Part of a small language model's weights.
Architecture: LayerNorm before each block, rotary positions, attention and MLP in parallel.
Each number is 128 + 32 x the weight over its row's rms, rounded and kept within 0 to 255. Layers, rows and columns count from 0. The size above them is the row's rms in percent of the matrix's.

# layer 19 MLP up, 1024x256, rms 0.237, rows 143-155, columns 0-127
size [ 88  92  95  94 100  93 111 106  95  95 104  89 105]
[[107  76 157 134 120 107 130 111 169  97 132 171 174 106 157 116 104 153 153 137  95 131  97 150 116 159 153 175  99 110 178 112 127 111  91 174 192 118 133  83 104 142 132 157 120 116 112 153 158 115 130 161 152  91 106 105 103 137 125 187 153 111 187 147 139 163 144 129 130 113 177 150 117 132 131 167 128 145 179 148 120 123 184  90 158 144 120 122 144 138 148 143  72 161 128 142 131 132 125 110  84  82 123  97 141 172 170 136 199 220  74 125 179 119  61 164 122  96 152 122  88 140 118 162 181 122 157 139]
 [146 115 195  68 122 136 113 119  82 138 123 105  86 125 146 110 149 139 146 114 154 170 108 177 106 133 133 203 118 112 115 127  86 155 111 145 101  69  84  83 126 114 181 129 120 132 130 107  87 156 134 124 113 109 127 112  70 148 175  91 166  54 138 111 100 136 148 112 152 177 170 145  84 142 159 119 159 173  84  95  97 174  97 161  96  98 183 149 104 154 114 143 153 123 116 134 108 158 136 178 106 142 153 134 139 156  92 122 119 123 122 148 123 124 138  96 134 111  83 132 159 147 123  82  79 100 121 113]
 [144 145 112 183 169 148 108 125  74  35 161 125  45 157 132 160 106 131 131 118 131 115 122  83 103 150 168 135 170 133 108 188 124 163 176 136 116  69  96 102 129 161 102 122 101 139 144 105 203 116  96 135 139 159  43 118 121 158 163 141 204  98 125 149 131 122 100 131  99 143 124 151 130 159 145 154 149 101 101  83 152 122 114 174 162 135  68 150 143 119 164 160 189 127 125 101 128 101  94  87 175 163 124 133 158 141  94 141 131  97 102 136  79 151 106 141 214  74  81  92  86  75  95 101 210 133  42 110]
 [147 111 123 141  72 102 151 188  77 134 116  95 138 135 103 124 155  82 126 143 167 102  90 131  96  96  81  93 211 116  61 149 101  88 103 135 115  99 118 106 124 157 183 132 131 144 146 126 122 149 173 118 152 117 135 186 152  95 142 131 189 159 103  95 130  82 103 203 130 138 156  90  93 144 143 152 106 161  56  71  89 107  89 155  56 125 180 101  98 142  60 136 142 103 146  65 110 108 173 137 124 128 127  72 126 162 163  66 136  66 119 171  96 150 140 215 132 129 120 114 120 181 124  80 141  92 118 131]
 [105 108 197 119 124 156 126 112 121 190 131 141 197 146 136 133 102 122 119 131 124 124 160 118 151 100 115 155 157 138 129 128 178 158  77 145 118 125 118 115 144 148 182 152 153  86 110 187 149 103 182 157 125 139  51 112 156 144  68 152 154 120 103 140  63 145 137 181  87 100 133 132 158 150 132 117 135 109 104 133 100  85 117  81 112 179 175 102 109 142 124  89 141 138 140 102 109 171 142  79 139  98 169 165 160 133 141 161 146 117  67 104 120  84  89  94 123  96  73  89  65 159 151 170 124 166  68 134]
 [ 92 148 152 177 113 154  39 100 163 111 142  68 153 129 140 140 153 123  97 142 154 200  87  86 114  82  97 151 116 117 155 141 150 174 108 152 150 120 170 124 134 131 178  99 115 142 128 109 149 106 113  68  97 149 150 101 102 178 131 121 145  94 149  89 104 182 150  65 133 136 161 139 116 126  99 139 159 108 189 136 112  97  85 103 145 128 117 121 146 122 159 137  87 182 115 126 137 109  73 148 155 136 194 153 154 117 121 117  98 148  39 110 137 140  77 130 109  69 186 124 170  41 148 162 137  96 169 131]
 [114 127  76 118 147 185 135 152 117 111  64 132 157 149 149 133  98 125 142 150 174 160 135 164 152 132 137 123 149  93 143 166 181  64 129 165  93 112 187  96  62 101 184 127 141 149 171 110 123 113 112 167 146 113 125  83  33 140 155 144 154 162 133 116  75 121  58 148 133 158 130  83 196 149 115 100 110 147 150 139 175 108 178 136 131  98 100 168 166 122  92 170 108 128 123  99 111 108 109 112  97 117 117 116 146 123 132  82  90 142  94 149 141 175 169 114 162 116 151 116 116  73 222  96 117 147 103 114]
 [ 85 118 148 148 207 143 175 182 147 128 134 143 162 159 132 145 110 143 126 172 141 104 132 166 171 139 103 111  96 166 128 103 128 140 115 129 147  99 110 144 129  98  47 129 112 138 154 124 149 101 172 165 150  92 162 187 126 121 164 152 121 122 124  50 123  99 148  63 132 117 110 134 145  99 170 126 120  84 139 109 107  76 148 151 111  98 150 111 154 125  85 114 142 118  85  96  80 134 158  74 194  91 149 105 115  90 106 109 118 165 130 153 140 143 144  70 138 129 128 101 145 165 131 106 147 151 108  98]
 [131 220  68 130  90  89 161 130 114  81 133  76 113 196  67  92 135 100  79 133 145 119 126 155 117  94  69 141  78 165 142 100 145 166 147 116  89 102 122 148 171 138  78  84 167 172  95  88 150 157 102 167  91 122 175  72  90 182  86 104  72  65 131 111 151 104 160 167  97 154 122 117  94 227 133 135  60 131  79 105 148 135 154 148 118 112 103 216 140 146 145 121 142 134 148 112 133  98 116 157 165 112 129 151 141 172 152 107 108 161  90 115 138  93 180  99 117 129 127  92 146 159 131  92 154 115 167 152]
 [172 127 137  78 128 161 130 123 156 142 120  98  93 157 179 157 150 106 167 173 115 200 129  25  77  94 149 139 150 136 106 146 129 121 111  62 174 104 150 121  90 157 172  77  97 123 135  97 134 127 194 123 115 161 132 109  99 206 111 120 135  95 108 116 111 121 128 158 162  97 182 185 180 120  95 126 167  99 115 183 127 109 174  98  81 140 163 137 172 114 111 112 163  95 118 100 139 129 139 134  98 161 129 126 125  96 106 125 129  83 167 102 115 154 140  96 153  96  86  99  43 162 114 108  92 162 171 141]
 [129 118 128 131 105 138 132 141 171 146 178 109 124 121 149 100  95 139  61  71 170 170 128 124 115 101 140 166 111 106 124 192 180 129 120 178 142  68 117 118 167 138 155 156  68 124  79  98  92  58 190 118 129  78 114 132 132 155 143 120 152 106  82 167 141 131 116 160 153 155 103  90  72 125  51  96 119 168 123 103 169  67 106 113 121 103 124 159 117 166 101  59 124 179 114 126 128 137 128 163 133 130 148 130 133 146 109 137 101 155 134 215  88 176  72  57 133 130 126 155 107 171 130 168 128 177 107 149]
 [126 125  97 102  74 110 137 111 103 164 174 139 171  97 139 152  65 156 158  59 108  95 116 110 113 117 127 137  95  51 140 107 160  87 124 134 117  98 166  86 163 132 196 114 183 119  90 146 115 131 151 146 111  96 146 182 145 152  89  76 205  77 164 164  50 120 113 140 171 181 174 137  87 118  95 110 124 183 134 147 148 121 173 135 136 144 130  98 175 175 152 133  87  76  88  97 187 134 124 156  92 131 140  95 142 149 169  71 123 124 109 131 127 117 108 148 156 157 134 110  80  67 157 154 142  65 153 118]
 [152 137 121 126 101 145 119 107 142 122  43  93 148  70 158 146 114 101 187 181  93 138 126 145 151  82 137  98 102 131 165  98  73 149 141  92 126 105 148 123 129 188 131 160 146 161 117 126 163 173 170  81 142 159 153 116 158 146 104 108 161 132 119 157 116 136  78 104 108 178 188 137 167 155  79  85 163 107 100 115 171 155 168 123 157 127 149 138 108 131  80 110 134 114 155 108 216 120 166 169 141 138  99 120 160 136 120  68 132 105 118 121 137 176 206 171 191 120  95  73 111  97 117 136 165 125 174  80]]
# layer 19 MLP down (transposed), 1024x256, rms 0.257, rows 143-154, columns 0-127
size [ 83  98 102  97 106 101 102 106  99 107 102  94]
[[141 121 136 161 209 120 203 184 160 148 102  80  85 162 105 115 148 123 111 104 117  74 126 100 146  76 137 102 188 173  95 108 155 181 143 137 155 114 142  95 153  99 160 103 104 153 106 167  81 127 131 104 121 115 138 136 169  88 109  99 137  96 125 104 161 149 140 138 112 121 110 139 163 168 120  88 146  80 119 147 134 136 113 168  95 128 111  81 104  79 108  99 197 138 121 153 159 120 164  95  94 119 127 111 128  49 157 166 141 200 144  64 135 121 138 107 136 166 149 116  90  96 103  97  81 161  94 102]
 [106 118 124 117 115 124 136 138 165 156 121 141  68 122 152 120 121 119 140 128 143 155 111  84 117 164 169  72 129 126 152  74 100 137  75 112 175  97 167 165  84 138  87 195 109  79 161 107  99 148 115 121 156 107 171 217  68 129  61  97 129 174 131  83 116  51 123 113 128  97 120 165 143 120  81 157 123 188 140 137 163 112 144 123 137  77 157  83  91 127 134 107 148  96 153 182 141 116 134 121  90 109 148 189 128  96 138 170 130 147 145 141 141 135  95 169 125 126 119 143 157 132 130 168 194  85 132  83]
 [141 118 154 113 101 130 135 138 181 182 149 108 140 142 133 165 120 123 178 131 118 123 103 135  78 121  97 127 139 171 139  84  55 168  75 138 142 124 118 132 118 171 182 176 111 102 162 106  99  87 104 112  79 139 148  73 176 165 115 148 110 130 106 171 138  62  94 146 187 137  84 158 157 196  87 100 177 147 163 156 126  71 159  73 132 127 114  68 112  97 126 107 101  58 168 113  97  46 126 148 133 157 126 145 128 190 104 135  93 138 179 120 129 156 138 171 117 136 164  95 145 166 171 181 141  82 123 141]
 [178 137 138 117 140 103 135 133 124 147 203 180 145 152 114 154 149 119 126  87 100 145  85 139 138 139  98 165 161 167  89  85 102 115 150 179  83 141 131 155 121 114 143  90 132 159 122 162 148 139 138  72  99 130 141 188 124  97 124  49 126 131 108  20 129 122 125 121 132 129 169 179 122  88 148 139 108  83 134 163 125  66 100 101 114 103 107 121 134  77 106  50 151  85 152 148 163 164  85 150 153 123 211  88 155 138 117 202 159 133 124 172 118 115 105 135 165 107 175 145  87 152 100 112 150 118 127 140]
 [ 78 160 125 156 131 104  75  93 103 115 179 150  62 172 137 110  77  93 120  92 102 109 130 136 153 124 167 142 172 115 166 134 143 157 138 121 147  94 191 182  62 103 140 159 120 136 108 180 148 100 131 145  94 150 170 104 143 115 180 121 149 164 109 138  93 114  99 164 115  89 158  94 149 124  96 122 156 136  72 141 140 163  85 143 136 173  88 179 111 132 173  84 146 113 112 115 173 167 128 104 184 215  84 135 139 188 169  84  86  52 151 131 125 123 160 132 118 179 141 159 123 142 141 128 135 104 117 135]
 [130 118 111 122  80  87 174  80 137 188 111 126 107 152 144 148 121 105  66 121 156 189 155 161 123 176 142 165 161  97 123 110 125 154 111 139 154 138 141 108 111 185  99  71 136 112 123 117 123 103 120 144 102 147 165 166 110 114 107  93  85 143  99 143  50  91 156 187 118 132 150 114 115  97 192 167  91 129  75  85  93  93 102 122 129 103 132 106  88 160  95 185 170 170 147 129  81 170 107 163 120  96 123 112 120 131 168 134 134 206 142 145 165 146 133 118 152 154 138 154  88  82 170 152 176 141 137 120]
 [163 104  77  75 178 149 184 127  97 148 147 197  84 140 163 120  89 162 124  98 118 156  63 101  99 164 121 146 132 130 161 137  95 162 131 143  84 154 154  76 109 141 136 117  97 176 136  94 146 140  79 103 162 157 120 148 114 125 104 179 117 170 110 105  99 150 142  73 171 132 122 104 125 118 146 115 129  83  76 138  66 146 159  96  77 153  89 157 125  90 182 101 177 126 104 158  97 162 100 135 129 179 126  99 123 156 152 131 129  61  87 160  80 136 163 214 189 127 116 131 191 146 150 156 158 133 170 127]
 [132 127 102 109  55 142 180 100 164 102  95 123  85  98 125  82 105  89 195 164 126  68 119 102 113 137 119  51 132 194 147 152  92 115  77  57 132 164 143 135 120 104 103 135  90  78  78 106  75 124 108  70  94 190 136 144 199  78 160 108 104 112  90 114  90 103  97 130 123 145  71 169  92 111 135 120 121 126  92 137 124 159 157 170 115 124 171 172 105 131  56 132 183 138 163 137 141 143 118 145  77 108 122 122 140  90  69 168 118 155 165 139 147  89 117 110 136  74 139 150  95 140 148 165 157  98 124 104]
 [109  93 161 206 174 124 179  94 108  82 158 142 126 170  89 138  98 157  60 168 103 120 153 119 105 155 132 146 128 161 135 158 142  35  97  98  74 173 145 101 183 116 165  73 111 128 155 141 170 109 168 153 109 132 131 135 146  80 112  91 134 138 123 191  78 179  96 135 113 111 154 108 118  58 124  93 140 130 154 136 149 143 129  81 175  89 149 116 161 151 104 110  78  70 141 145 124  93 134 131 124 107 164 121 133 121 150 133 174 107 158  82 129 130 154 100 115  97 114 110 163  67 155 156  91  84 142 139]
 [ 84 104  71 101  83 113  92  84 136  76 156 139 161 162 157 103 120  88 185 102 163 118 123  87 163 115  92 151 113 106  99  81 122 148 162 115  84 131 101 118 178 104 134  95  91 142 154 120 121 125 138 145 116 120 130 148 105  94 120  96  99 143 155 140 131 118 109 124 141 133 233 110  95 161 158  97  96 133 113 109 122 102 100 106  99 130 147 152 144 100 103 104  73  77 156 155 128 119 154 117  77 125 124 148 197 115  88 120  94 165  84 178 112 123  71 154 164 154  94 153 136 255  64  79 108 132  34 113]
 [146 176 112 166  80  98 162 134 142  99  65 145 117 156 120  67 107 133 195 168 140  67 122 130 166 149 165 119 164 157 120 145 164  58 136 155 159 107 122  74 103 136 181 107 115 211 107 163 118 110  97 115 138 117 128 166 126 108 145 162 135  55 155 116 112 124 128 119 163  87 128 181 113 152  98 159 100 119 156  81 132  73  27 132 127 123 102  62 119 137 166 171 123 123 140 163 159 161 126 131 116 204 156 111  72  84 163 157  97  86 163  56 117 138 164 149 163 104 127 125 140 194  94 121 115 146 148 109]
 [140 167 145 102  85 129 100 143 118 108 124  85 136  63  86 122 163 127  86 133 201  97  74 162 167 172 137  96  95  98 140 164 120 138 170 129 142  87 152  76 152  73 125 122 115 116 101 111 134  86 114 108  65 135 157 165 115 182 104 179 144 120 100  57 123 116 167 165 237 139 121 109 166 124 143  59 159 165 144 132  53  97 107 125 166 160 101  59 111 147 169 164 160 130 179 183 117 150 118  97 180 122 123 101  81 158 132 192 170 144 170 139  86 119 134  37  82 171 114 100 152 129 107 105 110 145 102  85]]